{
  "num_hidden_layers": 18,
  "hidden_size": 256,
  "num_attention_heads": 4,
  "num_key_value_heads": 4,
  "head_dim": 64,
  "intermediate_size": 1024,
  "vocab_size": 4670,
  "hidden_act": "relu",
  "norm": "layernorm",
  "norm_place": "pre",
  "norm_eps": 1e-05,
  "positions": "learned",
  "qk_norm": false,
  "attn_scale": 0.125,
  "bias": "all",
  "tie_word_embeddings": true,
  "parallel_block": false,
  "init": "normal",
  "init_std_qkv": 0.0312,
  "init_std_o": 0.0052,
  "init_std_up": 0.0312,
  "init_std_down": 0.0052,
  "optimizer": "ademamix",
  "learning_rate": 0.000771,
  "lr_mult_o": 0.778,
  "beta1": 0.9,
  "lr_head": 0.00906,
  "warmup_steps": 523,
  "schedule": "wsd",
  "decay_fraction": 1.0,
  "decay_shape": "linear",
  "final_lr_fraction": 0.0,
  "batch_tokens": 262144,
  "max_seq_len": 512,
  "doc_mask": false,
  "train_tokens": 1031000000,
  "max_steps": 3933,
  "dataset": "wikipedia_en"
}
Each number is 500 + 25 x the weight over its row's rms, rounded and kept within 0 to 999. Layers, rows and columns count from 0. Numbers have three digits each. The size before them is the row's rms in percent of the matrix's.

# q: layer 7 attention query, 256x256, rms 0.052, rows 50-85, columns 128-191
# k: layer 7 attention key, 256x256, rms 0.0467, rows 50-85, columns 128-191
# v: layer 7 attention value, 256x256, rms 0.0332, rows 0-63, columns 128-191
# o: layer 7 attention output (transposed), 256x256, rms 0.0237, rows 0-63, columns 128-191
q50 101:501558502487493495528514501483521530492489501505534484509512494495492466482534503565558497463459481487499518478504550481495505540502522497469457471483519532469462465496523465510478559500517483
k50 103:501521502501468494511507503478531494483487522519493460544505524485470490487507470521522522474482468487506507448470528468485499517486540473515489485500522460495523467505550493484457513527494505
q51 086:536467528500534526538463490531496526495458485528503530495481508474512508523542483503489498462508477527494514500470516537480477483529537504477517507513499502475548504481466501510478519464486497
k51 094:509488514468500495576445483513487483503458493525500512463506505562568494480518498487501465499500453539523499499477538539527411522506514525496502487524513532518514541509508508485484525429502517
q52 099:496468477510523477498503533561495470509523489479488503478489498508482537452503511462489493513500517520437494527536516495533473502480556495532491517526523511503494534491496511488460481489518493
k52 108:475471472526510478469516517558492491509494470486515492453486462506504499464482538471511481486507514514485483518535478520521513485480541484529476503523519496471506515460492471508452508502516493
q53 109:516454498507568490501508485513527512467504494513491551477490509461518476488509469498512521509508496494492541523517531514508512493494490491464469481545564494503467519486511495506542523534525470
k53 114:517463526499568484552524511533499511474503511484515525444510506475509481467539473523505526489535494486511524490516550503516538528458479526465517490508512530519485495502494485488530508548518498
q54 097:521507551475473507550565466508537538504510492476479505501493485484496494490493494518498467510499523480532517490480463490481483453518515467509509507479470486517506461493497507525475518586517508
k54 114:520458534477440509563550504484513558544464508521484508504512485480496488482469505495492487508501487491515533482464495464481491456497529473478507494511504460583492445476499516528463502568507487
q55 096:479497519514483535469479492516497492505451534518514506493483503478474545527507520500521489529489445513477474510505476467505567532447529552491535458519538508514476459517571507486487514472488431
k55 107:519476523548493537463510492534486505468466487528528554492444514505505530538495514522510448506503474491493483529506478517509541516464519536466496452509529510467483478501577483510491502502523442
q56 101:503514511545514534440501495476527492502517503512463535520467518468542494517479487505492512468472493488507481497504489548506539474501454552508500485507524480514512487513532507535502497546523516
k56 103:485513510502536520493504459471517501485463489488470529518493536485528522452484450509470511484470478500494473521549512506506498472489437556498502496499526502527506504542494522491529503508518522
q57 098:516505500495508462529535481465479454515491532511521479550544495498479457556483468506537500523489523505511493494545523493500497466503573501481498488481542518463517507473484509521500476477541466
k57 100:496508514486512483540517481474470431496519514462503440505527493513502473527508518516504477534452520493507514521521545499492486442495548513475492488474538522472503515483510505491505484477542478
q58 105:523538491497524509471523509559485478499551479458475508526529481444464495533490504456530502512468489494511491524494486514506512508508517525496515488509491474474503508523454500542454448468563487
k58 101:475523496519535487466508513511496507484547481461501494522539486441473497519514482495532459511509487488476504504482469493459560503536529557482490485497494490475493540522514521505432463466497525
q59 103:487561487531523491490532462456499485508543493472550491530507493490489489536498545485515508546470469485495488525470482493510448514487472497484508495503509511460496468519454519519535443498515506
k59 099:491588478498503487483556480481489491481544469485503480548516484461469509566521503473552489532492450524517482550489487512463491498533490509475516521540488521457500481487502530484513464532507525
q60 093:520539503511505493536463476476493525503523473536513558453500482511485505425472480524443529494493466520482519501514475476558479564529496512498525498532506472470501480503509520480512526486470490
k60 094:471514556513482494497483479511522521489474469516496553487485495475482551456475499493470542520526487550515454501507479476490475525565471464507533475525495477518486474524496507511478481486486497
q61 088:537498478532534506491457522471487493535495516465520502461462539536511512485492494481534508523500476487514493483515515501493506504467500506478453499505492537492539486484516521492526533477495463
k61 084:474516537542502466497514519464532483487467445478504513521484511451502501517517540489528544483484475512485464448499458496478519462467500512476501473519515503502479474499540499484476481502525520
q62 091:532493509481453523463507478547490491449491483463498581507479491481502496541488505468532522478545492515523456470509485517487537482498478458522489498455468505510473482465544504506538482503527499
k62 103:493453521495498512483502530518510494476524480474513540514480507503503488490538504479518505503520502473493516473521475478476517509498452511504520523464467529529481516451548485494524472508500482
q63 098:514484530507501538489552457483517491486536481531522498477464467481513450524466514496508505509510501468482503511528513489478516457550544428535523496511451485514480550535477468527512473532506527
k63 107:505487535493509516494533473489513489492512459510533483487519472494507491524496533535513495501550507464499514515495499459524506472532540452538509505497438533484502552498488510503503512512490536
v0 100:522522506486558482480494491503471460448547474507485516494496542484477474496510510475517518500463499495484515512464517519497493521502512574447483498497529502515501492493525522486526530488517510
o0 097:463493502539524503516508527475505510516501513457507520522482453507506520483507473524495493487518508493523505467543496494527468503493487431550496522488484497499513536511470491524477468512515487
v1 096:530510515521478483505461501537498484541510474480446482493497499529509507538515489493457524452510512492514529469514516506523501491481476492527502509539513490538537485449497522500492527500457522
o1 093:484473468486482503498521454493517506454514527512563461513505481489466499510484497515538467534500473519508487532486526501447481484530522510512519478503490490481483525530477472528505489526547477
v2 099:493493479522541511477471498510521481526493460477479527512466488477543512515502519516486492514517513536475537454498483558487492583505479500505490496533497513490451487539519496534499508511517493
o2 096:521511517507462463491565544506506506481538541495543463478531498457464495490480481491500502484507478460540456533479511466514514469504505494499532494496510509465536518460480491459505467524497491
v3 101:505530524523465489520472507514467533529504488550516472505507473507496524437476468520495454490526500528516531494500490505531514470461509509566513492475498457506487476475491516514542498485498484
o3 098:526457452506499493476523525480495491465525510460506515494510522504528479552493520485492536483497474477498469473510552516476476510522491500470474489487485527491528508525487478490468522495515492
v4 105:508509509450500504524476485464510521481466482502460470492484508518517490483449520502476503508467524511509475505457430528499536488578528429471491484499464497500507541515520532513500525501520446
o4 091:513502487526499526466519523482498473488502503493561535487550494494469529533515483491475466496509458493491532507507532521479492554446457527513523497539547476485527494466530483497492493496484564
v5 094:486539488516514481504478484464496473493465489468445497514479518526508509488506502479511469482505483515519471532445508526524485496495523517530475542486535496541497497507461525514474537511508527
o5 086:501514481474497513486505515549472529525530490523535473454540489492515466495499495527529556492507513473515525457564489482485488528505462496455503464524449493475497510528488486504522523502473478
v6 100:489510525511497501498493481494549489522536493528519485513535509524525509472514461494514537484492488477517487511535508479491526496533494491471495549460492492440532502453474492514525507496515525
o6 083:519496485481502490510495541530451509505474498468483499506487481456513507548492556476519470519500529531514496488449518542483491532460489506514478458530492522536467512517504504478496466499477496
v7 101:479534480483503469468516498533534512501538437471477535483469511487532499511478525521456542489492472496480500528525524568470554482490489489518505534499477509505503515491504520542500463496524465
o7 096:531517498483500549545477545485481478457480526530530468527534455499491467523508460469519458488529535477516506469465510432527495514511496493510534466507498493481507486527482461481512557522483506
v8 093:547519502530522466529535482510517498482484463498474521512506502492511536476535498501503500519492462462478497511497508514484489539519526475493509480522496498527520521483481477502505496492507446
o8 094:443481503459486527475470514491476472536524538514503482499517494516494461504473531519480491496507523505546508486487500484507491480505478535529497486508478489471493509509510512492463497509493510
v9 101:515477485523486543507479522456521454502535467536542518514509495464516500491514515505497562552492514443519491475479514509512504488489536447498476507531465493491507450470500559532475482536486457
o9 092:476538556471504479490566481570474541508468511500477493491512489515475492495489527484488461478504481554513471535497477497494489533489496527499521506483505515509476522520525422477567501477514527
v10 100:496518505502514523473512497547518513516497473475537539432510503505469508532503518523520473459500495547472492497502496493516519460478492429469528499510499532516512460485563527504509464512512529
o10 090:527479505502498473521501496479492502505506560529479465551506510521538502484525481511471511544470530486537503489499476497492539526519528577514517476470508472529489516494457472509468540493495477
v11 098:523523487536524511482465510493539507481480466483488562481511488499505501510482528512511486484508458533526482480511468486533455521475488541507500507514514515478489448463486485446504464486496502
o11 098:508467477478450485524517524496512484543508541518484419527504490450511507497496482524488521521515545484513523510483510524460520493510528476494505515477507504516506564529507527532475544500511481
v12 106:481486508496466480489508512522465496526482487535470539481467495498495506476509469473532490492495475483511510493476516517507546510517484507514524455530490516521490511530500508520502502518519477
o12 096:495510496509509553504494511492524505464541511468547468487569521492504526517477513508484516501520541536525479501527471505476458500459509475500455552459486479476524501471492492483469535480497500
v13 097:554478479456523499463489510512496462464500502465581507472506443498492515482507521531528500488524526527480468489507507512516506491513480505495481522520485530522501487500489513476448454539498530
o13 082:465537489541506508529485511500483528496480519537453494517477548496539522509490510477469472516492501496487540539499496475493503513463510467531532457490532494497526498452516495482517541442501514
v14 097:488486479487552471520493481519500434480505524499469516518488527487485492466454486512448493499534480457527497511462486496492452454489491521534478478471501490524512485546502502480512470506460477
o14 100:494496494495451519475509510463494534503489524507516499500509517497499517514546514505541509488491496532477516471514522486507526556504467478453506534502476492454469502506479489523505520533548521
v15 105:513532490498507497497499514486480507522456468507468470486528508506504487452510493502507505506505506497527508456507494506493453522491513495522523477532560448500473502523458460489521498513524492
o15 086:508471507482504473525527481541472471498558530503515493482514479489497486501506507485530520456502452515468496526497502494507509461475510495476473527486459561516520504512523523458483501471452461
v16 099:502507517489514502472481530529511518502471477574484518505485457482503524475456477542488502481484462515511500522463486523473517519499492508481495488511559518466480540512511511467517506475537440
o16 093:519486498527501485528512510451538477483545522440484526503480480501484496514522493442495484501482518485508463469546524490491482494509525463518455509470461520507494479472483496516529502544494564
v17 103:508472477482532508483502506519495485520494534568568500486464476507506495515513497503572484506508487535450497515501513488521460490557523531511502461508513505480480497504418504477506511516490539
o17 097:478502520515509516519511459498483464477520486431438511531539577492507489479479498481469542506517492494513489470485486527501524492467544439530469515521502496510519500471541521465495488476492507
v18 103:465515511498484516479484493519486460493499499484488511491541440490498505502460526508499491492523507486541474463539510518506498516538521521483459501508482515515470556499487542510503464488501541
o18 102:533506509499513496506494491500540535521508510513505487510493533459494481500524462517502489482542511515511479528458498503495516474440489474510517491518534516497532453495486485493519525522479495
v19 097:493516509514521513472463512528480501482486551460446533505536472511523500471512534518506487480512433543504536484471481540515494504496552529459453534505500514476509473476508457487521504506480486
o19 089:490488502489503476532542523476518464543551445520509442482481492544523484536484498520481516502476554473499527528493509500482503516533489507512507485494518510530524510500495551507422503499552507
v20 093:480520500519437530559484490518471535484492472498508485527506483497490495497542491518455492498478508463522491486505494503495514502491497538542499498481499487536500543493460515519465509534483513
o20 086:522494526476509465479532508490532467513476515526470531487513541491518494495484499475553494537562487507487484537460527527502465480481502498441496486508496487476492458523550498487545498443501485
v21 102:564511543528499466519530497465507490460509491495508492517513505498517505510478507488504517510529478543519502548522499506460499487502503500508481533525498501498476532478476493511531516495449507
o21 093:468492476490511477498479527553491516552504531493452503490504521485480484505501508489544480501461513465488514478479518505527493521519504521526502478504501476524512451527535514475467468539538488
v22 097:486471505479565490519487493514491494477531449530479485499502499481508488496504515482458483473512499505514499534491508524502467512479410519515543518526494475523502496499548464550483479484504451
o22 087:502538542501420496472537491513526486514479559497510500517479497509508524471487487537535494484486474463500498450527487464489556486506572507479506460487502536480479515511476506447508506490510522
v23 100:512503457498519481503456512497518540491524542451513517489486529512508480470502495476469538490539536491499499490498538531501530517447479537488508499490503503500498448482482468533505488508448476
o23 092:495512562511486519488463499479470454506499468542500475477488499481478521536495500527499477488474469497542525515509469470496480510534492461532472505494519519476472549495518535461472518489563497
v24 105:491477517542547487476526497504503523498516507535487497470522490489484460526492524544503537495506521500498494496500523536511475501475494521492518518458539497469490520518478532482518468515489484
o24 102:527524449492476526528478505482508478489480526507470488571497502511537528484482473497523456532512488463444522496478501484505519474508520491458486471525472502518519482509502501488506518497499502
v25 098:508492510484542500518494462484471535486509509485463523482512528527480552486494508476491497504495507508525554469525460534506485494548479449449491504447497515552502526498482494511503479490515475
o25 092:501500489489517483483504521482512459522503515510508517546506513497521488518508501512494491502527509493427457483491548462495481508452472547526468490534487492478492479522504496498499536474491501
v26 099:541501529505518473453451501509555536504498507516472519492492494493507476473481529486526524509492459524483534475479520480532509503442519531519543470497488542550507491485505547507498469518494531
o26 094:474502436491459503546546507474462458531525503500523498531507500509491563516515487493502503500504535458498468471478489529498477511542494492480485486502495479492504495509507456483505518499526481
v27 092:439430494518517450490497492495524509440480511498538515482501507497490492526489493472465502500480491518441498491509481475485484448478556543486530468523504491474503480502506527536523475526522491
o27 087:502540512496498553475521503470503522523519480528459515512505482463486500456527521536521507509531489545575507497497479502487496533516473430506456510488500510529464499489500464449499502518504520
v28 100:517503490488609507523520512501479496512492546496472478504492504498517502448531512506571562494490492467523495492478500443526519527504498514473537504533497500499500470503510500523501488486501493
o28 089:503516482493437481451512502455508502493506474515506518500500496500449484528483496493453451479473513528513472496556495528476486517486500483553487493497537507486503533512492536490520506523503504
v29 102:488531514487533513493548522523521490508489456496470438484532489533508493546537506493489477514500510472488509502464463480531497534499511493477504500547488472478502493496458500527483534511542506
o29 099:506477488514467487526460429466493511512472524513542524513496510485474498487476505488488528477506499517527508560516493495477518473489459469515518515500512526499504506503576491496484472469460488
v30 098:511488510479480441536499540527519503517555479502533534533528492525477478500495487472475522501507516510486493489506505513465475470468460487457506504550514521498474552508506478486516521504500466
o30 089:480507490496486556481502489478473490504471510535503483493479512510498525517512520522511455491490495470495489490484471499502519515521534486496487517443488497508495484493510528517492503501506528
v31 096:496491475491525507509469495494515448528481496517483499439471493511483519455480485520468491478525487494525481509494529453526557487574477466486536493465526445541503470464504523494499540477472549
o31 089:488521527515497517528518491508427538502517507496512521545544539540527481544519510505531514504456499524480497467502489530506447477446525537473484466512480556497505527476520544464509492532506441
v32 102:439511500493512527472499517541537508503521495493502501486484474513536472517490493515430472513510508506521510511484440563491503475477545545538525510528528508538496527549522508529479499471490461
o32 091:520501479511480492507515480431504498508518483504513466518516492502441490487501497486509521503471477482486510477524576465487516507514473450468474488449499471454515489510511494507526502529492524
v33 100:551457481512491503495489500531533501526502497554522511487521435491493517465501490506496497469524501458498516502521433469521541476530495477500529496496452473472443504466517480501478486530491495
o33 089:473556508462528501543504502488480492492491519477494490507499539505528513516497517483489536540479464550486496538476546537508485497472476481463505487531533514485529488501546532471494516440487540
v34 100:452496493486523548489488523454531512512511521473526500462487525515502542506505534504476530487481543474521473493502470464504536504483523500499480479417516544502487490454514473497503561520478453
o34 086:519479528502477455506481452530465479508499516518515495518478484489509433513511462512500505551523470542502498511470548539473503528479480482469537519551497478505490537507473523535492456487497563
v35 098:473526469519485487477487509485472507501499510493510489456467550459460512459472517509489501502495473499529476455500501492535519528477468503483457522509503462475485497531479506467529492469501486
o35 088:532482519498511475524514494525509496470509499503484507500499428509514489536510495484504538513516525440472500570488520530466486469499539480509543466478511534527496514486484461529458525520504509
v36 106:474500529516459515486512513467487468491524544482438487474502465494472476531528505511491488513511518468521526508520476493553523514530463507531537479496443538475509550526489512505531499473484476
o36 102:516514494468533468500467494529504544506508466509563493512504506509541510465472475461492477508463493513495484480480528488467484521496497484480456507501548462513494479468488513494450500550485493
v37 096:481481530507469511472512494520505509479518520482518463459471478505525532444514530524509458500479509462521483474521489547509501484483478518504516502517485523477513478535447472500478508537469498
o37 089:520538469488525489498456528482486509509496490474468523542519512454508457538515506484506531511504488553497549549501527476515534525525498471479462522507521435478501539469543531493525474476511512
v38 101:460492490482499497471509501473502547536504465547491490515509484509479520547473502506550472500510530521510516522495469499509528499481507529496516494513484492517476482523500487510437459528499512
o38 089:572479505502504515550476504508512474477508515464512520481471542499530479466540463497470514466494476510494491455500495449523474470502488495523495503485520502507510501478507501524546553462479513
v39 095:457492529513480514523459540529456490523505461567474485485493485478478499451500480526502437498550481462482508511491478498509494511473515478507492514515494491466479546506515447501513488507522532
o39 090:525517471503522500482521497473546534459504518440509531515498518501499517541481519484483532496428489563503530508508466475521509501508493537495475505454510510517533450503512535530486536504478474
v40 095:514530514526438463471525508475477498492532529488513486500484498494493472498496539488516510476482472500462549564477473545489507491457520465543542474508507477472491526492537540485547477482513520
o40 083:481508466457511559538482503521535497512495471517477526517484513512487551496499474492507484532520518511483471435532517494524475496556491521440481562481500502508487471528492440478481526498485471
v41 098:530495498456475500473506486511514524499482452497502520516517508506483477528540532537481521540516482522493498491513486531490534464537504481505497566510544510482457491518475523532493499469524508
o41 101:493473493531525500546503514502505494493504538500480464507502469513523512498472469490489464492490481472478522488503514479472465495474477526485512425495510495519532528472541506489534497528484515
v42 095:515520486509468462506449499526498495537541527472548493527482507484491550487466509466560501486493492484503508483541525461473530496537501475539510445446500502479458531488507487527515526521462509
o42 087:461488479454548527496554465495480499494481485498477530492535483554557440491516501502450496483511496489484470497472498535563455481471517524514488536555489497522537483504481542440472500487509498
v43 101:507473502506454513480500518508500477525526506493514428499518507512522457501478480499475450527506514464524493468472505466493500482496426517468474494453513497537502501508493524517492492528465540
o43 108:475537502470521497508493462531537546500494495543497547498469532504510520510476501527514563481484456515466508546523495536516498495508549486515518507559504513457479510509517484459504477475527502
v44 100:491525517472476477473468520497508512486494491544505507499482508493494472486478513517503475469465475507453476535528508490510513506517519453469513481503520518507515553508516479545520487493500473
o44 091:513483510506524498518557509521497494483525489467500485508513481504515488533476463524500501509517535513491527448467497487499524466509510514501485512507494487494453486485465509461504524507484555
v45 098:516489532478489482493463490520513517485509477514460565487515529477518525510509471483527515555516498477505516504490527529468497480494532493504507513485488488481504514479481514483483543511478493
o45 098:507515493522539506496565505474470476502487518477544418495485510505489495497487536547463476484468510514498508499513457498528479518534487506533493478522547513524484492512519504539502478481529486
v46 097:452511492523540498480503495492509504509515550507558519474493515524495528509494502481465509515493504455523539490539479440465507510461505482481501451518523510505512515473505535503522520479493520
o46 095:529481517476499463536495493498488519498500467504496498514508511496509459495514531509498479489475515539486439518472501511538461481526532501518506547471492516523477513496493484506488500535525492
v47 099:513511497482502494488527514531475510497501538488530477503533515489477533548478508496469464511497459549493511505525488491500510511456505497516467555528492513449505506498484505532485480506521505
o47 095:484468488485511524475474488483510512507494493527473528472474504478516473472528516538489519495552561442520487529453512545502502506533485467475518454498500494540479500500505484476524471488521487
v48 097:472460520498501494514473478498530528513513500479507497532523520507483496496499528488523488504507505454534557494499533512516547514501500521500532493466528474504468511535528551493482446489502495
o48 094:518517467511495525486506534527457470505490459499493507493491519476543533486495494515489510498528485541452507457514491483497478491538482476503487513552471502496525482512491449503567536526512503
v49 099:465503497527507507541496500541495485499512453499454523496496501522478448477471499546467520476486476509467507496477531550489525532521480452517515519530512492465522545521450504501536514509467471
o49 098:527505513486508539497478551491503479487500558487547462488515488468511534510506519470544458510509496484520519509483492454496480497487525506487470456487500481510457473477548486482473502488537474
v50 100:516547522518437478485496493528503492473525525532510484485554517498472517464488486509487489492527513504431531462509516507552503508522512467494494566517521499487468543439497480513509504486530500
o50 097:485468446505554537528502489452524514518478482452497524527437487453503480567488492505482503521438483494550473546525488515438531498519469524514507466499488487515524474533516502523496491511515500
v51 097:496510514505506465515494454547533493510481502468459489506511519506501490489482521511550528515485542527477540488477567499496449507491524514525495478543526485504534490531530508558476495507530468
o51 098:513486477490509534498531531443442477470505512492545489485475507497519552508544479507482453489503460483543500490507432475513523486524453481481503520469494485492495481450512528462513504490466531
v52 093:484510507511493519507504482486484528515485533507506470470464505502513548495539481543495491503489500524554500494510486537469498509435465503473488520533534482491512496523502469455513495531471499
o52 088:544463501484523444480485526494482499503529503499488504528552512500517441513483517475493492473523482441486495487490518460548500499523503508518517482506494548496494505505483558487494488463532485
v53 099:518514472543470495515527484530473465503482478515469520539504500507487539488494531490416479486497494488471515514506508500495514540495520508509490529566501490500474513551477506515488521504510452
o53 096:491472526482543499473478515489501557531496503460519498463485526506492459474513471498559545514509514473510505515525486498523457488515470510550527476438491503480508486472521495482489483515521491
v54 096:559500491500564497464477496469476492507571555525513501543499495546492454473512462531472463523491536515565490510470498504525537496505460509540508496524517498471502512519458492487514541525508511
o54 091:459512495480461524516498522496495503474449445443479493475523524489527532529471516457518485499512489489479503490528496485479484522495522473474480499513485482525515499482531498499518461464497495
v55 104:475501529489484509465502489503510506472510521483506535488504553494517526515513515499517494502490488516498498495475510515491543496477522518513483509444502489540524479495510533498503521546519453
o55 099:503487505531511490540504532474475514498478541503493475495491449488517458484499515516491503509511550476501500534515490482510460519485497492491490506532483497472466505504479497477503471472515495
v56 095:557529510479515525495489516485504531474501512471476484511522529479524485500528525520515516494506535531529484521528513529465524463576491539516459480535554486513520485535503511561509467513534534
o56 095:456490479494491505496494482514473473527505495503536474460487449513475497493519496488517492499520464459470492463465519460509485556419505476493519518492465503524459515489508498472473526493511481
v57 105:518510498487500458473516492482492500527525483482484459509529510509517521508500505497484504494504535489521543547506533544513490503513506503503480499483501544521482487507523528485511427477530525
o57 097:490467517520519536533511520520496477474470490549514535497447451525505487485497515501491509479491486518489473474492472463509504487486497503499527486489504468501525507484512498488520531528471440
v58 093:513466470503491472505472487525492545507495488489516494489471537505488509519480509509490508499461492496465509492510460456505491491507482538554497542502494482499511479515469493507501557482496501
o58 093:495512565524503505495527521507507471471491507492509512517509482502491510488538519491501535511508512482559490485510543496480509494504536477461496445485508532487489531451522510474507503524489518
v59 100:526500502493530490484464498467475511482505506476494487488481535534505499501472478464511497466495469468516508496486494441519483469471535531519481508509489516505482504495519451509498479529501518
o59 099:500495492484489502509526522536528509515503477498497501498528472463494493502520528522518527549474516524502513525500472534499518527514489479510500529498541523514510543491468544518496505483487498
v60 095:503511526521529521546479527477495492493498522486518503483500497489491515498473489553572515532518518502503511537510512499501537478499456591500518472499532502502503515488485515511554545550510493
o60 080:501529499504487499472516508502499512482533477462477512539505523495535485492497493469450524519495490506464540491481478505523454546524546435510480557491495480470498478495544501496468451450510529
v61 100:490526489506471490511476467476570465466479560464471477508490504510495479465517469497493480537517489477482503509496450487496539484465499491524542489521490552486488510527495471427515485529485492
o61 101:512502511518515520500519552509429550514514468537511516475511468474498537526501546505519516455504502525525500498484520491505460547512453497468472496465497469529477485475493524540504511488523506
v62 097:494481479484536483469487465463482516496551499509466519475500507519483461532531495511503505496499508453492507487447513532517520473518528475463515479440481479516476488473482512478465515469497487
o62 090:494477539496428523532495522528510469525432520481538520533498510503483548488466501495489502501502508530486494482535479485517448481501491501530497520574544542481488500480504495540520496541512518
v63 100:530473492520549524515540513485520517534511487493543504511473484507491511498478482517538524522500525502477537509512467479467511461558523524495480505474487471484481497493496530491499504483451488
o63 089:487530494497472462507458459503491443484486506488485498492529547524485496499528527475468496502482485517509486475510507523523484528459498517492515481502498542502514488497519488510475495460535499
q64 103:498511482521511478515509512526506552520493482497498487486529498481475538501488478511493502527570487467523485496487506554486533511516474523495487546492485512489527478517512508528473542525478484
k64 112:514462501504477493489498476477506533494505535529481518500527499516455543504475460484500534477513470525542499491525489485518493536494476504452494477555458499527498504482468463523468493520437525
q65 088:510502524473491489490504510500505529545457519490474502532501508461486448534479517489464499503519479500534502487465458496484525488475500520494519475478539529543508452488491528511541508545521469
k65 092:433482499452469509515507527509520487530491467514516525530455536534523468488525516504522521473540520492470471475479535543486479483514464480468486464501553466454521529495480519505547536492488530
q66 111:514529444552493489466537500483501534493528490485497518475477511498472491528461468490495530485517511487518466497454513510493471488516487495468493528451508499490508509506435501528515492520473498
k66 107:504518486523461473483494487517481550520506504523488487494559523482445516500477462503539544469528478495504513467509481473506479483529476493435565524539459532517536468498449523508477481515478475
q67 105:517525486474513472520507492476479489522543495469527500463520487507501503523511480547473540499479497515499553551513536509510438508448477461513479507516496536522505545502509508538523479458480500
k67 086:510499480513520526476504505470518505505472472486486486506534482439413468525475500533484514498543508507482495490503487473478498518509523508495493529525493559476483486523468522527499492498488490
q68 117:499473506507490525491489517486528493523494487485560466502548476494509504465479447515554487490484490493520503483501500478519471465526511541496470477509504494526503511459501473499464511546495516
k68 101:522487516554493516515495517503503460494493488541500498491512482521550503488528454487490480509476544516513505473537494473508468512478499467519486568483511502519501503453539459513516507509511483
q69 098:511495502466482502483488549467456479522477509499537460531471512495520530487467466526520512528475483530491533484491471484526525500495484494506537487495469540470470498461521503514473489478486453
k69 085:519533491551501519478506493496547530451465463469518502480556505463473514502473479489479499481546524548453512486527480503502507525509477495493474502503480509503476447487504511502450484499480503
q70 097:504505496527490445477532475545480461496497483556493531573525480489504448507485476493486502488518505482467510511492494510504514463536486484469516473501517512523467464525434522514473525554477497
k70 089:486498480485491511501514454504477455476497500539497496524486528564534498479526443498530525480519515488480506515507517514485466472523497487459534456493531477518510497504524472502527525489531465
q71 124:468478491511465531501501453526507496503446540532495517529518522513507447499502529496474537502493483502506478473496502482450570493491516518513505447497495493553484496496507542522507534482462524
k71 086:483492543498498488541450460507511475506553469506534506480435486555543509494552541502528517512458495499513486492509505479498501483537510506512487458479539498495505509472513475508526502508526500
q72 100:465514507501481495522519497502492491479455517514507511509486499487487481489472467518459528483572522477473480430493495535482508500521542485476521492498507493504485475519519526488477556525487476
k72 084:494500492433518528521509422515486465497520488513503540503500525565507528491540502497512514492454468493520516470501485516496513514500451504503477465521500469487459494482504475497492514522489490
q73 105:497463515539510517505481480477525495465521492499515526504478430521505449460464483502504501483508489517488472459506514550485495456525509485485481480464522518488483507519499484496510496549520526
k73 111:497499487520509507551492482504499500508507490480495549512515498536471529476463519498503507509535491531468529456533491503484532526503479480495445485494526500476466494485494440493498539507508480
q74 107:487501488559484504520515521493469515485539506477506462462535513493516522463562537497487485500478518538470475491530488493519473482478528492496500548453523528529503492474424546477491503484539484
k74 110:516507525466489489520550525497482530527469514521529489483471483494535454510467518524478514529515469472518479479499474538475522510509480502532576557492495518511514531561473485504538513504499484
q75 103:520521493482470465504495486516477531532487489501503467534527517466486487525526549491500498518458470523483502526540511477481514514503508486497495543525521549488492518494452536491482482470520502
k75 110:500472488474514477483532482502502501466517523511524504502474442539526432532550506531482491478531457477505488529460488527486543492508501506503547481515506532495550525537480500500502529534484491
q76 117:481514494530500455497516523461485494508444509509532477494473468486506491483513498538495492523514496519491514507526501444500480506487503486486505507532490525517508506511494540498477510516489481
k76 090:499518513530477462492518489493507485474460463516518526520542486437453467518501514497497481464557510494481528520500479491477538497491503516492537466519506526512426502520482568471476487510492520
q77 107:504474506498519525484508479533515525443499441494463519500532456522453463493487480497479502482535512505493457508512473515495541478495499494484452489501499486529462541564472506509543478523488499
k77 109:540490498476492495529527496509526522549550483539485491507491502524476475506511513499531520485512482493483502494498550489485485501508453519465535469483507512493520514539452484493509490478517505
q78 075:507501487479476503506514509499482494520474508482495524514503504519512524466531521489492500513486477546480521527552511464476504489499516473500489478509518540464472522475512495461475490474506482
k78 080:510533534505492495491509503477568528519484473471491469515493510442475502533481478533480486505563498511486504512520533509493511488507489482491501491523495511531511526521464513469524482512502503
q79 080:523545486486494450541497537506476488510510514501543458503501532532536547488467527471499480534471489534524507527544486457502516498489490547494502484490494508494502519472542493495449518481513479
k79 080:494568519530492487484513497502541527467487485443469498495548456454494516514479513518507508497517489537518474511489497461492481525475534490536529530477486511490495479519449499495486466503494483
q80 095:486468515539511540476507511556525491458459473474507537467489494473503449505478469523496522465529469478502480469500495522503462513538469516517494498463516460534483491479507468542518511560454516
k80 088:499511492552515526513490497480470516494496533538517503489548515503507522495517438503510518499505518513476526460513498486510488514524495515474427498510495488527537523504521429446521508498498552
q81 098:471487546544459485466497472498544503509477525536524507523497498461488477515495466482508508470500468468482499489505503458458564498534504489550502441475528492526492449452521486516486529559439497
k81 083:476484507487495495527479467502456488509512522528488490488514523544563471500518482469518457489444448507516497465501506481514509499496510524514452470471519454504496493479540477481521483501492496
q82 101:525528460529475537504511485488527529484539478470500520459487520503479515519472484536471468461490542519484505505511533595521437472525518514476452479467495488448520507519515444523473541481529479
k82 096:531480475487500461476487463485537523503496516478475499471544525469452522506474518495526504497537481480554502483528515476498449483463462470495512534502474531553508484527467514496441481471501458
q83 112:484465508464491497490514480538519540528485529512485503499502520507476493515535517486493509494485505493534528484513478474477548490493501523539477489542516490519500520481533466494562523488483528
k83 092:527497522497519506524471519498466470521502516496509479508494495527570527480541488471541513533436482480548520499494509500496486506510509496537492540482500508557507523462542458497522474499455516
q84 104:493536508497486494555462527469499479542456537513500426488515542484489544494508532488439501550492531522530492528500534488505510520487482558525528509522466525534538481521535521512512529449517491
k84 105:520570478542448488484515514490507502508469485501487474506491421469524507544501489554508505518471492522522476527445458499511506501509515505504530513476489501536467517496480552481463475511518466
q85 097:520495573477502489473477491526510473503498531491502499487502519508512517452530515529484508511458497532519474498520484437498515488477517482538532506527496452539477454485484499510465497480504523
k85 089:468478521432505518511503505513450447528529474521513532505500479519521486478559470524489494522475495511474516485458512528530487480515533524547440500453493493507461511469528482536530551492536540